Weights of a small GPT-style language model, trained from scratch on English Wikipedia.
Size: 12 layers, width 96, vocabulary 2151.
Training: a variant of Muon for these matrices, 6318 steps.
Each number is 128 + 32 x the weight over its row's rms, rounded and kept within 0 to 255. Layers, rows and columns count from 0. Numbers have three digits each. The size before them is the row's rms in percent of the matrix's.

# down: layer 7 MLP down (transposed), 384x96, rms 0.0991, rows 2-121, columns 32-63
# gate: layer 7 MLP gate, 384x96, rms 0.402, rows 3-122, columns 32-63
# up: layer 7 MLP up, 384x96, rms 0.425, rows 3-122, columns 32-63
down2 097:087122129145166102136077176128105113097055147154167111136139179115112130178175097184075146113193
gate3 107:206121074130170128157185145127085170095120109144146138115155131141147136123125106157113047127084
up3 098:106093099141108121102165153152133094085156185127141120180129120091151094118193087068131099098098
down3 116:159130148127135086061069161133128124126105123128109169155172174156080185162144134157056146156098
gate4 095:194143114145137130116177128127106161143134129096150088132141163105118177091131117118114143104020
up4 108:176129140085142125137132158112149147127086198098105164142136119125152127179092142119151101129053
down4 128:106069156131149173103042166156178144141138094141120152148145219155100206088160147170143132160083
gate5 098:073125165073116068167147155122120097171149067168100121132110177113223155104130108134093113145149
up5 100:145155118115114160111119171124186185068133126148076121105193099134081146145137167145179147095126
down5 104:169144136124133159122120131136090006152099138139167145121071144133166164121078163081131114131093
gate6 102:100079127121129134168121164140160097090151139154146131153032123147207143137130112135103094171190
up6 113:077056147111187104132089123117130098123117136129089071089139155145159129157157174090131094175139
down6 102:128164064147080126131127136147121185111127159137125147149116117124178127151134091173183159116140
gate7 102:102140141153100129119116100186113136181098122126147113175128110097139216133118128139165092152134
up7 103:085146110159118163067148131178118131141080087160115146149090158097177100124121123152144156090149
down7 098:094155100105123096202143113060102161065123051096099146106197153086102159183137164105115119095094
gate8 105:079129161155122107092150140125190096071131154087143146187144061132162081162097143151165106135112
up8 103:153113153081115169164140089160141094155170105094109124100164118142125122143123142116178151069167
down8 106:135167129146162074113162181138158133099088113127094123138067109058163130112098076111126101151120
gate9 101:170111110160137143130125101166106114174105171145105103128097158134127110171108051118090082093155
up9 110:084075177221144167064114145159186115119139130127116102141102135090152163112124114195134118150109
down9 097:134179079087091120183094100080090114151114138150116109092141100093100095158096097099087106092165
gate10 116:100163154087105067160114143123162188104131121097076129126103082096137061076168155179148087132123
up10 110:116153083126134130156167105113118113157151148157185092149145133108145167137145114113164118138143
down10 105:131148117175170206131148144104133134139127112154139169100139140120150139097117097087100124106153
gate11 103:152112083159133124107145128104121146171150148074084117136182084146130114118146117102137148134112
up11 104:114133151161139109165128095109120193215066111148105163112152055113120188068088140134131149128142
down11 097:051090120147192138130163176130145108118150133123133093128154174137173129167161128151202153104114
gate12 094:157182140069071183110142106090127086185126102201146118156087114141096132155103195139101144162112
up12 109:180109103106139107084144175114083163129129142087131166152141050203132102107100141074146162120088
down12 103:119098115141196096152174134125142117171137069133152128108083114188139158140079051162076122134113
gate13 108:114148086100151059126144151104129122164121113148166171190064153172093108066159164121138106123117
up13 111:086165109118156066073171126115095170130137141178141174182119175136120117088154150121168105189080
down13 118:090132163110077132149095173164141095103154124096084110102095117110135126162134067149092121092186
gate14 107:188104136120111176140102086094109127063125119124156088169059107101128092162120137128155173129082
up14 105:101099146184121103147139127089124075027132130098159143158111145098108099154131133079147144110109
down14 114:158137138126089044141144110090149118136088042079140136133103201121162109122173114122129151144131
gate15 116:121061096108129135175115167063089123082168132115092112163167091078099137050134123051108119131135
up15 113:083102120134126121112104171095172125136164154127078119114097084088129127151048096138116101131154
down15 113:117129141145129167159172142106161110110131115092184106159120209118155140069217128048078163113132
gate16 096:142103073112102127113170135181083170143142165125117167139086144116129152122092121139135172133122
up16 094:133150133143161138091177141143043080141114107130139081168141106156163077188209086167131128157143
down16 100:134143112071116155099111162137152133152100106177162115082116103162084090191144168102117148156075
gate17 106:095104188094041162133084113173126135126111133184070125095096132088181062180118096112123137139135
up17 107:082180231132125119072108154098119143093127120203158145116124082060137138110142118123111073041136
down17 102:186166097111108068177092119149100131185165132048120138119110112161175182137152152117115175122144
gate18 099:112095159093065123156191109189106120132121101121180195170176096135197135119114095194120149152088
up18 097:171096122070131160098115139148111126141123100124081171106111148172109144131069122124130153147119
down18 106:130156102177142172151135097052143123152106131119151170123067113117143137078139148096114045148157
gate19 090:150086076185148150082130088089111130118095080123116109166123156147174128156174104153173127126114
up19 090:175113066208135096164122103125129134093157124106076151141093160175121170104197110118093077162196
down19 093:088136174078132133160070141203116101155133112160155130124099156125104131157098148155138142183131
gate20 114:109122128075043065114131154091164185183139188150128128138140161148155159104145129133096105153114
up20 110:086067142105140114112143199136114146160084095134155124170105145088106127100137122142147114126146
down20 112:153157130135148068154138111104110076189177175143074127062157124206096094178108183102157078146092
gate21 097:150156095117141079135117106206093127069104118161137122128139109137141187175146101117165158155117
up21 097:087140127153142104109169151101082124107094192100173089155140153122163046169105197118111101107151
down21 097:185146103163157092120132057185113092159174138176111127173118138152157159088166112107115169155111
gate22 110:101161158139152067138060155092136101143095191164102205102115142149148140103106037113131122090096
up22 099:167153142112106144105080113094100177148135116099067185111142218140098131078148169102126136109145
down22 101:086150132189154097139072188135123132110108088155144169152127139118103117144177119207148140124082
gate23 098:115120140125155116098162157142105117117108129165109128064213150122165150113088038181138125172140
up23 079:108115105111134135088135161163135064110089100153172163061177121140131188140112104122095128128112
down23 097:146127130110078159083127121110129109125154129050085096139104121130093087192156143071154142111137
gate24 096:167147092101094146110183103160089087122092163139114098139110133120129109136197076096148107140073
up24 082:108085156182141113114051146157167105105177083102081103124203092184168100135126170147121090144112
down24 100:140130103100125157147149114065115121134148172142159148203138149150168113111192141151115115124084
gate25 098:110194196162147145136121117157102160092145166183116101172105107097095113108088162119191106149129
up25 105:119077174094048154074113155145120101123107155120172108179139166131131100123077158088093066094091
down25 094:140122184082118135142171162108194133168139123132095157122156094146093104062175157147074122165103
gate26 098:131132166222076122120098097124138144047108122121138152105103100133096094122142106108112180124126
up26 090:135149122175155149123121097139138144125108119197157140126107172128138158096126134227139127129229
down26 096:123112156090096098103076169095138119100104098095126100123143095157163049076121127055105132122108
gate27 100:106139109202176144135132082166058147118158105144081156074095152151133140156125166090140144088186
up27 101:115120091124172106175087069090152158119095181109153144158104074084097163120094130101191127117155
down27 097:098149132132122126100116155147056134168102072134068160111154156115200096129100095122106130128101
gate28 112:121090191100085121154112121137115145168130167112148109101110068092094142103112120175112103152183
up28 114:089125152126133131108172086164186089095143088110172059101085149150134157152051124126125129157166
down28 099:093133098164083126181093216112137148130123130128089147143130096063113106111126128116177167138143
gate29 108:130137072080135133108151113124053204147101155087096171133109136127103151138128102120138154116155
up29 110:094214146150133140182173171103176140144125145135093161131117159153116126168165172107101183121059
down29 107:154091175110094091170138077116105138144120131087184095111095117107111116133175098148134084145159
gate30 095:205140186089150117128140110124074100086156110044169151098113082127121154102139146143107082167153
up30 095:181204165063111142131151104132087131067168130122145180103156115106106124098149120131122127119102
down30 109:162171132186140153124139091138153187133041158146125151136085217098142079142117151089100127159186
gate31 108:146091104118165099066187141113103140083092063151173110096177159140128117122087166150117166139125
up31 114:174172136041122074145126157106157121124087102216069129170105155151161104133129139135124120084135
down31 107:106124128171084151134098158150082186138156154094132177104155137111112180139109138142208155130097
gate32 099:105112130109197167114202095167093136088139149089146132112107157126146125075074133170140095061181
up32 110:091123124099124120187180135120112149160098181149085146127146148155099103150136159129146116112087
down32 095:177128124164172142016063095162116140112111107052124112124111146128157116122093101181134140188138
gate33 099:157188168127101092121110133114170055121126113200117113127094165155135141138121094108075073076089
up33 098:124182134143105160127151098118093129083096053172110134113064064132148113120134108124112200127095
down33 098:155151094123152122156145115154174087174131126171147179151162128104065105112143122148137121112174
gate34 087:142157102165132150179126118197091109149157153126162125135112095121217112116150109133093090144130
up34 094:095129057121151145146095135175097193129152041116110120135104078082118103141146065122121112150152
down34 090:083101170173048139102127131104169160168095131137083136087213152138158172165087182124114105106142
gate35 094:161114094148106153081127106164116101131113125170148159128093139149133116085117114116103096071122
up35 096:126164118168120147145127147152120093099168172150156133101180067190164123105142089122095104088179
down35 094:135125115123105123138122113095167174140149153098108129185153181088123130169144131116158131169084
gate36 077:196124157141122148107154133151084205096164111077151118137097133137158150110087114135088120167184
up36 083:123182120115161172134049139092162057177099153159124137175165134134130071090132142133108148133133
down36 091:182084114145157095100165081144015151142164163124141115093139144111131105182127143183171109114160
gate37 103:120097153108085071080078159079169138114145124154112179104175118163096088165128116131094102131134
up37 105:125135142110165119165156137170098106151128137170111135133137123122159108145175147125134134139164
down37 102:145077098143133135182099109095078122153151108170197121139125139127047107137103139075190109133158
gate38 113:166082118140077073103184164122193128158156108088086146139094137149146078146096159127108185124149
up38 107:149138074127122163150135144152113121188117045156127138112116171138109163093106146149104153133145
down38 118:090159136116103139163176107146145138116088175043140103112153144043147124096136100109132066097120
gate39 100:149137209142133166131131121092147086104134076130090141200106133088122120120168131145106148141081
up39 101:075162036134154105097087106157144174132169111138172122081174113107108151106095138150097140130160
down39 096:117081159120148119063108122099127141104089108167118140105162167133140089133101135078160176156097
gate40 105:055101118123169079143141180120116112163135129085118089131145175084129098070144100101145145093110
up40 113:111091127109166145121159126171081104098078139159164128130134145039120152144153131105078140097121
down40 095:102107130134146098086090203072162088151150131109128131106077081137113087143142146121173155082139
gate41 096:130116146169146166150120184121086085118132135122124106077141114104141152099114151112110147181126
up41 099:134094167090151155145081174140125089167095116169143146139130111119148094096084134109144159153149
down41 093:148071080129129182114133123065047107107120139125132085167148117115095174117095124141144116092170
gate42 111:141163175135124136135126164122134120120133098213143110126160130156138092058162144098161097143161
up42 116:155152109141089121093151185159097068115084108113175071134086137091151099189092182098143122119145
down42 101:134158146120136133171155094124140149186144147083100148172134092136131098053149093162070157176119
gate43 109:145137115148159185136085121124119124120136131113093152113075151130141104136086081179096101164157
up43 102:117156111101148122125108113178157113115122203082141103153145133118175098129112139103133132149138
down43 111:138170153131168143125112124115140148141075060111141126169131161129094099166154117077185144129099
gate44 091:234153092151135232086080162121092126103094123110134119105114119119175089118156130128096138134129
up44 091:132116151127166107083139154114117189096114149075122130049164088095121119110161147113079132116118
down44 090:097131106154096123118129111119178112107157121160183090136095181142136164132118116135205076117137
gate45 103:073187157103203136188121130174149126142127160151146105135131138103098158098115082113090093117200
up45 107:094116168111107159124152131141154164149116099107062145160160177104119071160151132152154065075125
down45 092:135196110116123115184132138110140158087142108141145120115123091119168155049098112102083086185130
gate46 109:152130100119173110086150135144128146138137137188114140072111136147210156156124071116096101117087
up46 103:115069125098121132066144101125088176162123145144143140139127131128192193164111069143125133135129
down46 104:089120134148148093160149132090156106129128097177129106076189121166088110114142155122109138138108
gate47 097:109135133135138111108137083138133145119166082226210182090115147133161168155094037145107077154108
up47 100:081131115109129069149122140145162138097122155111091076130121063104133088122141096105132148116173
down47 101:165100122171146110138082117124085114081118084182159159183105139166107167115050133119122114130131
gate48 088:107117118163109153074161127151100087085141113093110162107200095101141100161134113120121126098158
up48 097:124144107143057152128168114109139072151080129125085149133157031108119160156062094074101106162148
down48 090:160145136112154118086074146182133150187168149131172127152138249102101116166130141145151146137121
gate49 113:196056115136112087113140100123155190110100177090141110171098180100094167100143107179098139077127
up49 093:155122189135148142100125150095090113109143152097063119142092155161103135102150132155126193118129
down49 112:165076102144153131138141101178123181129136137088133110140118123124148161110165173111136114102157
gate50 100:118103085143143151128114119165131090191125147116175141168146156123196068122100107093122148204127
up50 108:086180108127120102096086128085096086162132085166177139147126185038137109113132182145115128122130
down50 110:126105152120108120125133124211152068107102148095084084073129164118129156158187049083130153145159
gate51 102:083115099075112129111168205125092137109122133109144088152139181094157153133174135150115079085092
up51 106:140197155107103168157138105122080176179087148124122082145146131088098132175122122146102096070128
down51 100:114118162146076106186081153118182117105117141137134141095069141136146148098126146076174139197147
gate52 096:114161141151119093116161143111094121132185118134130111124081119160172108112104108076127133152129
up52 105:085111112190126104125137190062130135127190123157123102132109087103134174067142164101152094124133
down52 112:145140109112081110162089063174140097148068118130105144192078151117156070197118151123075114135153
gate53 077:098141138186189119141156097087093137108103135087089154107158223099085022129113074138161129109144
up53 077:099115126167138133125146117141085099082102148074097160099172121105068134110110119144147054153121
down53 085:184142117178157068110100180129114161151104146138148180125159157110118118140174126122104134100201
gate54 099:106038084091104125131118122075124114117130084125158117154131126110116214142126156133056118155156
up54 102:150117098092103124133096067125080109154132140067185104147107105120129176156102162111057103156136
down54 096:116086109139068137085164164127172124152089138183068092137143141113115093124142153153153158064048
gate55 111:166161116104128171091174096125149117082125137167117165079142186115084143091105087135144157173131
up55 114:136158163132112118137099102144131163168128144124130121132116149103216088119072100136071155105141
down55 112:123204095115181154121124149117104082129107138150112157171124169145092175097129132146128152168087
gate56 091:124107142142143144080068100205158077127143067128189094092167145140172143126146168103085091093179
up56 092:080071183120130111123094081162156072154131120115097106143161092140118163146141209069143154120047
down56 094:171118122113162116118168172093150202155125166156183176145129206091163143116159083192090135118151
gate57 095:106144099112107146185090152158083143169152144118088143086158124174121096125106109126100178175127
up57 102:094136113111100119128171109132071125121117131131157172099131107110133167155085073169140149144098
down57 101:142098186146091157106085170125170121082122132109137173105091082138164135144121138077159095150101
gate58 065:137120077162119172138157158107063138175146129179101103147128137093156108147122149165096142098150
up58 069:101137141076123124118109165093112125119170170120102151060120128120078196152122148154125109086082
down58 069:129113129136115149214126175091104110118098106126123188130135103168201127086125179065115111132170
gate59 105:096140090150068079145170114099121072074130112149196057145122127112138147130076084122102120126093
up59 098:084140157093088051128128130129111094135148110177132068145098160147145081109049157143118130110169
down59 106:097088184114140099128122162146125087124174109088082131186100158160113105120120182132136119068137
gate60 109:076194140144109133111156131102112124104112202123136109117152155143142195095140106106131138119092
up60 103:142134134137148109105117109145176130161113087123107161162137088082140108202142169139117074156134
down60 107:080146097102149087083121077020116102062092153163074132121088138113160098133117099120150181130100
gate61 101:107151144099082128124081110127092089081090106117167069138101107111145063104153147101074161104116
up61 105:175070123214081148130152092160135113048140114059108126172120172094109098111143136107138103154091
down61 099:049101176103081141137111130076139099144094106152195085080140106139089140105091181136122147122150
gate62 099:093187145139144169117076144156149101202100144160154180089119093080126208135158082089117175083151
up62 105:146118139075133121163145169127181121153153156139101196152145104132146191168187102159144155105153
down62 102:148149130153077111156119118210136160083120144081147076102075121118142062068132157105156110169113
gate63 117:147164155165087071126150122042099228110119183100080098100119123122146113143117099159099139139097
up63 111:139152084112130161150184135123122127114110118107075093168097143128142169124171138132135151044186
down63 107:176101150146095126136152121126122104125170104158151138112141159178143147137096132121102126103169
gate64 105:141162060140105160148145072098153191119124149162125135157217167038130101098133128111178126110116
up64 108:141095156093125114146087145136127075108126120136110087107145106079185139169149103108154135176065
down64 105:145100125183064125133060154087078125180160142136125127124131201163111126129089156166087101091139
gate65 106:142172132131151094110091119173164108164161161138137157179127119145133105147145137094063106115125
up65 108:099095116167138132143177093101095147130149141138086121161155077109148134103159115109145094095113
down65 117:111139140128132115136138141197166164127127118137099113106109097104106067133116092144147168166098
gate66 083:114115129164167141153099126168109128136161144089133126162123162081156140144104156167140129102082
up66 082:126076108092152098099102108158127121186145132163178096108060143112145160070130164169112156147130
down66 081:140169093150130138114156103121146166095150166103102152102123187154113139112172157143177136053030
gate67 103:167150120165189072125181103073126080111090101169180097139182119149169117129095083129123164087098
up67 113:125125219092071169135090092093153095132119192152130175147117097123126212104082128124140130162157
down67 110:083114140131138109148094173126130137101137080173150194114115108124090116148089063105080080157124
gate68 088:098133095143147141127145121153082149101123140149162167180095123146126074161127087148089129131117
up68 084:087159170134141144104144119111086138087130169122127185156092142100111089146100131133117150147124
down68 095:130097181108144092099105112139090116151070133080131156138160096131150156163075097091102119150130
gate69 094:205159144122148032162157058139143092119178178119132103157105140170147106114087108189107098141142
up69 089:118139099159177102133215077156134165137141112121074141134149177170126114092164170112122178096186
down69 096:120162143130131183152073155099086115159140132118130111098127157085127126166164063137125114183146
gate70 096:113090085137107090111120125124096105164077096128164130116160122167141106164118080156156124171084
up70 093:090098093098139126110159129166111125133114079167180110163132120194185069189149071141198092156074
down70 102:120122143082143149105126146201104164128116128127116127107099159117142152126135116139126074095137
gate71 107:134193070137179065153152138099079104105144123063141086133097115105178112129158116109112111112107
up71 123:132094138179123137115144074131151092104073145157119106111143122155132092162116089172128105116129
down71 106:048065156100120070100115180076106144140118152125136153118146121117082153117157140137130174190094
gate72 113:134072183098114132146130107079153145151086127106120184193158121100114155111137125084075154153118
up72 106:131122108169076127107121127127129065080106147119125133093076084191114123198169132142178135122144
down72 115:112102092129099112147138146098123134155092092159127093164192051082145126059169101122073164171133
gate73 107:139113079144120075178126106168116115089096126088131095112158208185170085100119135142086100138103
up73 106:119149094157119159072093199094177162130173180142086055128107128158073109099100128170168136145119
down73 109:160114082150102109128184110127085062148140102134184164126130127091115079104121121138130136143086
gate74 070:151114121139050110138112148165146139139132077126116160146136165083123180127160134105127124191087
up74 073:092162196171155075126136120138126165109173171135106103093135134175100195130095133153143131111153
down74 075:154141086129166203084116096143154155155067081182157141109156159088131124081188129086148193161067
gate75 098:113111138142101071107151100155133154141133129132197130154123071153209084114200122127077165179082
up75 101:120074122115160147168160114122113164130156135171090104115122164118134121146129075103125134112099
down75 110:100179138127092088115140103162125142052103078112131163091150173136152143132102175134115132134133
gate76 096:127083127119146121070147124111104113149106119109175116091090147137093097131160160171093209129168
up76 101:137087074100117107142061120110085143144118141075171148127063136177106138105140135135186143141130
down76 102:095145157188096122160117143119142167137125036172137156111186142078102127155141098062117106120126
gate77 100:155124139162120105145150139074100091117138167118125079087082145135144070142113127079125160104182
up77 103:072176102155173143186128182109163119103106108151151142078072134077117136128149174119123117093059
down77 094:139085154130105112137112119142101117134160165054178179203103135188193080152115129152134131137196
gate78 090:117087146159114068079060109114146137079134189103103140092115080136135155129178085157175133152136
up78 096:089109160151120135131161096128131141112072126143181131149186141164161135138115090105129115152105
down78 101:112188094122157147090122190110166121156151130074107113172078097087144101083101151110108129151128
gate79 108:113178186193147094154130106170132127110175152116080154077169136078134113184161098110167106104153
up79 105:070122076142134122146111127139122130099118119154146143047096205132144159100065132106108118167132
down79 099:109170138090092173143137135163072137138093140122061155156105108114109155170164107111170084125091
gate80 100:121110159087111113075120130163151128163129100173117081074141110141143129091096119139158121137089
up80 095:143129095193099139183113139137150126104143139129106100147180164074081137086132127120147076104101
down80 095:144121171105131097073133141142108205133080133146140141102162155167176104105152112101133173191148
gate81 106:171118060179101172140128091112124128194174144095122123154074178153154105109197148087109098133147
up81 111:123114161127144075115160156099120092180094168148161128126093166128167101118134164173105202158130
down81 104:136146080110138164122131111114150156105124073118072168135095110172156116114159118079140108109104
gate82 036:145085123136112192083104119162088169129077131093148106103054102085101170087132137140139174106128
up82 034:121122138146121117099095103139116173111075075079131117100060123161066152107077124139104169102131
down82 036:067118114127108136175114170099115154177083070064156125149135154167111133140059150121081161134185
gate83 092:142119088126163136093136138147154092196138161061156156146140121102139159155129146112019144182191
up83 099:111144075113141083109115165099104162113088086112147113155150169091168106110169134087077168113152
down83 090:143094164144116107063154126178079125157158148066118132187085115156109180145101079165159161118140
gate84 082:028109071136157124051138197122130217132110159117121104112128109081181149189091110126117116085114
up84 092:111129121102131140094130168114089129114089127131156101133114133130057077157083148092082070134182
down84 084:175138090077160118148145110138138104124140155098096117126063120146173173157117086126223139135144
gate85 096:152133168083080164101130125092123096143136070114127122114160050133126140148133148110110078099096
up85 095:150127069065109099221142178127072134080106140113101109087227142109138121105110156160087157185141
down85 098:112158188147123089124140112123145113091191193139083191179183147136139068130112121134103128161136
gate86 109:137124071158132072151078158162105196060154171108089128122157128165110109075137113101139132153093
up86 111:124074098178184138086095131175133135105171171050149157105137169199158139158152072116120102123097
down86 104:069186160148184188208124157152137125154083084136118132103157169129104134108095142159161152075193
gate87 112:084112184079161152095129138102129135171168191124138133126128122095132141070120140117097130150128
up87 118:128148109105150150188108120156113100090149129084159064126115157067081201116174128163140184111136
down87 111:130121128120127110116066191077112109120129150160153131137168112201094111192116138079095081139142
gate88 116:112163072108144136120134096145153079141126166169106114126197133109132070145154147180106088118107
up88 109:149172100157114133103135137123102143165104104070075159069130139147143114152107176130102118130130
down88 110:098117162151141105156104127075109147078103096195164079152140101091141156073123102109111167073140
gate89 094:141132105144164088135124142152080179187135121132111126203079126101160117149099138131086122109105
up89 103:129169139095099123119087121096120086131126183100203128130107166104162066088106160123153148092160
down89 091:107097085161088129129149142128097168131126107128052132151144137155151226195104075129095150151102
gate90 101:151100142084180115148132114130133128109149178070140126105114156106110089129096111097135093050119
up90 075:099126099179073170079131102144138100145108088160100149188139091142161119109158140159124181177133
down90 090:137136114124157160144163127129116153092167171067139100134144209119128138127153071102128149060144
gate91 112:151151105135186171101095145113146156065127143115115094138110193104160156097093123132084134093079
up91 103:111135146147098129089172124139124075098171164126143122138135061119087162061125125122108143121098
down91 101:139107077080133150157129104074106152109107072178090128091112157107128050176142156136159127085102
gate92 056:115123144202118176113121124130112149066135128102150191171109129093146163159144186147152151115139
up92 058:135138102121166181145140164139133102161107098149145112066132146078165167148091180130091074110136
down92 063:078143155114159119105176154115072085134070203102106176118095102144126095112120129138185095094136
gate93 098:127155151147120106166131142042162120107201146122125102112114096138115099106128173143123152136099
up93 091:127089173128144144106134124142124167171097177183162125126136115126125120148132161088204126126115
down93 108:135177105164139154136130152096196070134137122101103135063127096136123128144133095150143143147045
gate94 098:123202129121132104140122107120147119176150102172158136149083076170083113149129165087114090127030
up94 101:149136126202154157153099119108121113130204111127120192119072144159143112160176111095195122173095
down94 103:192153155094099133191112082150089134143090156136151099176158152090064139102134148099106102076138
gate95 106:150188144205116132129131108174147094153165142133109182086118136108163136100125223153138099142125
up95 097:128147142180095146088133096171137100136110130145107116149129123089136098119094153151164170112159
down95 111:144130149069111171166112157145111072120158133129096098107180124146114162160103078092079131137156
gate96 100:098113177129123135112135107156156124103128094134183063099061141136099151166128124129115086176081
up96 078:189106031097132145131161080111147156131135200142114171127181075080142149103126146096158191097156
down96 093:140117196147135130103147160153100099149126150145171159139105194173133108143127137129086127128182
gate97 105:167083091106121088105089164149147051132160146143089084109176151131161100123157086096065138127127
up97 084:082158131144137154116134097138104191158072123131209165125093130125105151160124190156122071118141
down97 098:115150106157103118138103208124110165057080180106167091103178150092137058111184094110092197126103
gate98 097:163148142066143102149098097118131157098129123091164169153121170089087149174095163137168173124115
up98 100:088145146175094165157138123110151134104067123184137080088085160126157074131109101204137090153134
down98 102:166117139078145092152147102145125154114103143121134133159148071091082128057135135095143177089161
gate99 100:144043093109153104115157149183111072144142063168163123075109158121176127123151098083033149211130
up99 104:116144142093164133128099117111167164134125161100137096133144077105129102148116126184178149098153
down99 112:105094119176091149147072180184123138127129049146153142124146131160138132138122129125148105193147
gate100 101:131148203136157080142117156140171097119117152119137120132130118126182137149114103170165083142133
up100 100:112112087113107128203156164146178122164090128127148163121152132067126121169116137197169128110181
down100 100:155146137085152086159152074121116127149178145109147167110125160175124133129146116143145176146097
gate101 099:170156107120157071107142129099114118105069195144161122115141116123132131063141146112184102161109
up101 108:137058132105154169123164098119102136148119135109160100246076088149098185113084126144112122150152
down101 095:145167066142142136149059160137120117102124068189159146080148144100183097121125077099143109123166
gate102 102:073096170171134082104159150175088159068107128110114112135154162154118102094059140144128117085119
up102 094:137176129125104127108138071043155092161105123100132156100121119127106141114087193126067135112160
down102 097:092089130096182150171103188111126107128175113194120085131077143074163120133171099155120132135170
gate103 105:101138125160156144177079195126186132125150083104141156086142109081102129149109133155104157090102
up103 103:160163148074102153113129134144154104136138177109078166142078150149111132109199150111150098152097
down103 097:067084113154147185148134123126061138117147075116129103179169106118114136125111101144140076167123
gate104 112:177145073175088136170126134110138141152110135163183146145144118088114149144107132103120167142120
up104 102:140144179139123146133178130140178089140084081201153059132156099124158112138134161143140134117113
down104 104:168112121115127123106117148096143110138159135093154185077127140135102185132113140128106197113135
gate105 099:132094068133083168139195112110144103131115173158153186148125129099125103182114134112154093113139
up105 104:145140152134154112124151074113142100096184121049131124162025108117129125145088157133151052096147
down105 108:086159114136092136149113133105105105208072152175152138118198114122129114152200108092092148081104
gate106 103:115102091145096130113173116138158136162138110094139119115108143074019103102109151152163131105129
up106 102:143063137144057173119126209128146118138140114136099154139156054128138122139154129122081092111143
down106 102:139138126105189126079093048161122080099162160126126157122065098166105118124165150142156151076105
gate107 099:192145178120156124112124109128145119132089149169135174134150164158155128181124107131145171169187
up107 092:137145150151117096147130122090101102156069120129109170082108122160096096207137161182106178139127
down107 099:056109129069086169127162121105051165160134133137130116159173131112142090122128130122101085123133
gate108 108:108157143112194141132150147143121075083195124164181083182137179138112127116118131093047105189208
up108 105:111117144105160142100089100129148100148147049066100153137147128098147113152123111121103229114124
down108 100:095075110117086087075150167102116090066142163207117170127108115164121109154134106173153097107111
gate109 099:166123158191134103115130116099158097092148121118150135113087173073146140081140065125096103142150
up109 098:077095047090104120128105123161089148147149084150118146126188150146129128038168152117167113122085
down109 095:120212147120060173134130133086126143099129220113161120112140142084117177173151116121106133136140
gate110 039:114152169115109152090111128133086127100148174135128169089185110128140117177130159149063096151158
up110 040:126131159131113106094111071111066080073153193112109105081134098127165134107153095159149154136177
down110 041:110121132092127107129075116062061094130139122099076145135119192161169134137128110171118117141148
gate111 100:105074171159122151136132119069130097132128144164171083149173092136159155140159180128157117175158
up111 103:087138163196143112128106108167126132105143159147154156120159166126061191182125055099146074080096
down111 095:146155122113122127160116158099117158203115123054134133103116072091132135094120200185147187151137
gate112 104:049116114174192085178140102160168091095166143169148114125108103168140139115181153126154159115101
up112 103:087132119110181123141114176161046146183132132177143133155171101096073129176083142156142141119139
down112 095:122149153160145122170130126080178123065199121105143121178093125113122116097167166130126100108119
gate113 093:199166118126103156148175103111100171163121080165110108131150066106134102126129113107117184148162
up113 098:118109178112127119146141083119113086157079120088162061114148110184123112071150148143114059105145
down113 098:151159095169159111183133082122170062231078127150142125090133137148170135113114077070086112137166
gate114 101:117157091076152112117103133114142075102249195120105170142105157117126120109132154122170161134132
up114 096:195199080106156106140113158143089124075145147097171089152131117102151134124064125145165184172150
down114 094:123110186153100128148159134114162143173124097109122098114136129169069166117154118115079062132151
gate115 095:185110120123153115191127050146124107096125099155123106116146074142182090095120153126134096110120
up115 076:162121150078164101188119096119144157111133107149083124100131069116102091097095168107105083137144
down115 100:117111135148069127069120105084166112170125112115176167140143144106081175148138119107126087154208
gate116 105:152134091106145121175118124127165081137165139099113072159122147126097107113120133192095129127107
up116 108:104074131099079160102158122105109061120133099104145145169131093125158119149208114149137150159128
down116 098:125137155143085082117115119165183081110104163109079156116138130122081144133045144152111110121093
gate117 112:157025146102167147101187154128101116068155064159132168171141087123121110129157123166075135133075
up117 098:128172043145105129121120168154145136109119131131136140132138215136111164121129071115147120061200
down117 109:194080103117159133114137114077128090148135138131153092107102081147167121170115141080126116155144
gate118 111:200127086146178151132163113118095055110170093131131104144099118154145182066114126139114116146089
up118 103:142097113091157142119145189177137102123099164192211112085132153204198150152138155151111093153171
down118 113:148127092168154078079114113095099169136153159136091131101107153139076224192116127113204183100094
gate119 099:057124122147098152136171165135196135154102203131171143189090095122157141087101121155145121163115
up119 096:175095121132144149154061107122137159205130116093143118121110097153113126163155138173138118126171
down119 097:039152121108101112137172115129177123114112142173130107101115058157138161121075118118129099157188
gate120 111:134082111140161159109102139119122161133086181139105152146153147172124141103193120128114165147115
up120 107:103101145098148099119176098142167224090148113081118090122139094048113115060132115142118135182161
down120 116:210200086114141096129170101110133095130139116132113101137081111107152166135086113136127133107143
gate121 103:130121144101069212123104090105129136125080092115143143038182192121145141075125184091112182154134
up121 109:094134121166109092123134148126190086092116147147105126124117131143116114194202146117128100124122
down121 104:135083119105149138131109083153078174100121176174111151097132134139143116135082020108125078118107
gate122 102:151075119083123125172193092080086113123154125158123142109120151110124105138121160130132140114165
up122 104:134114142123106150098063137141149121094165137095180090150108122096147098131084115084111104173106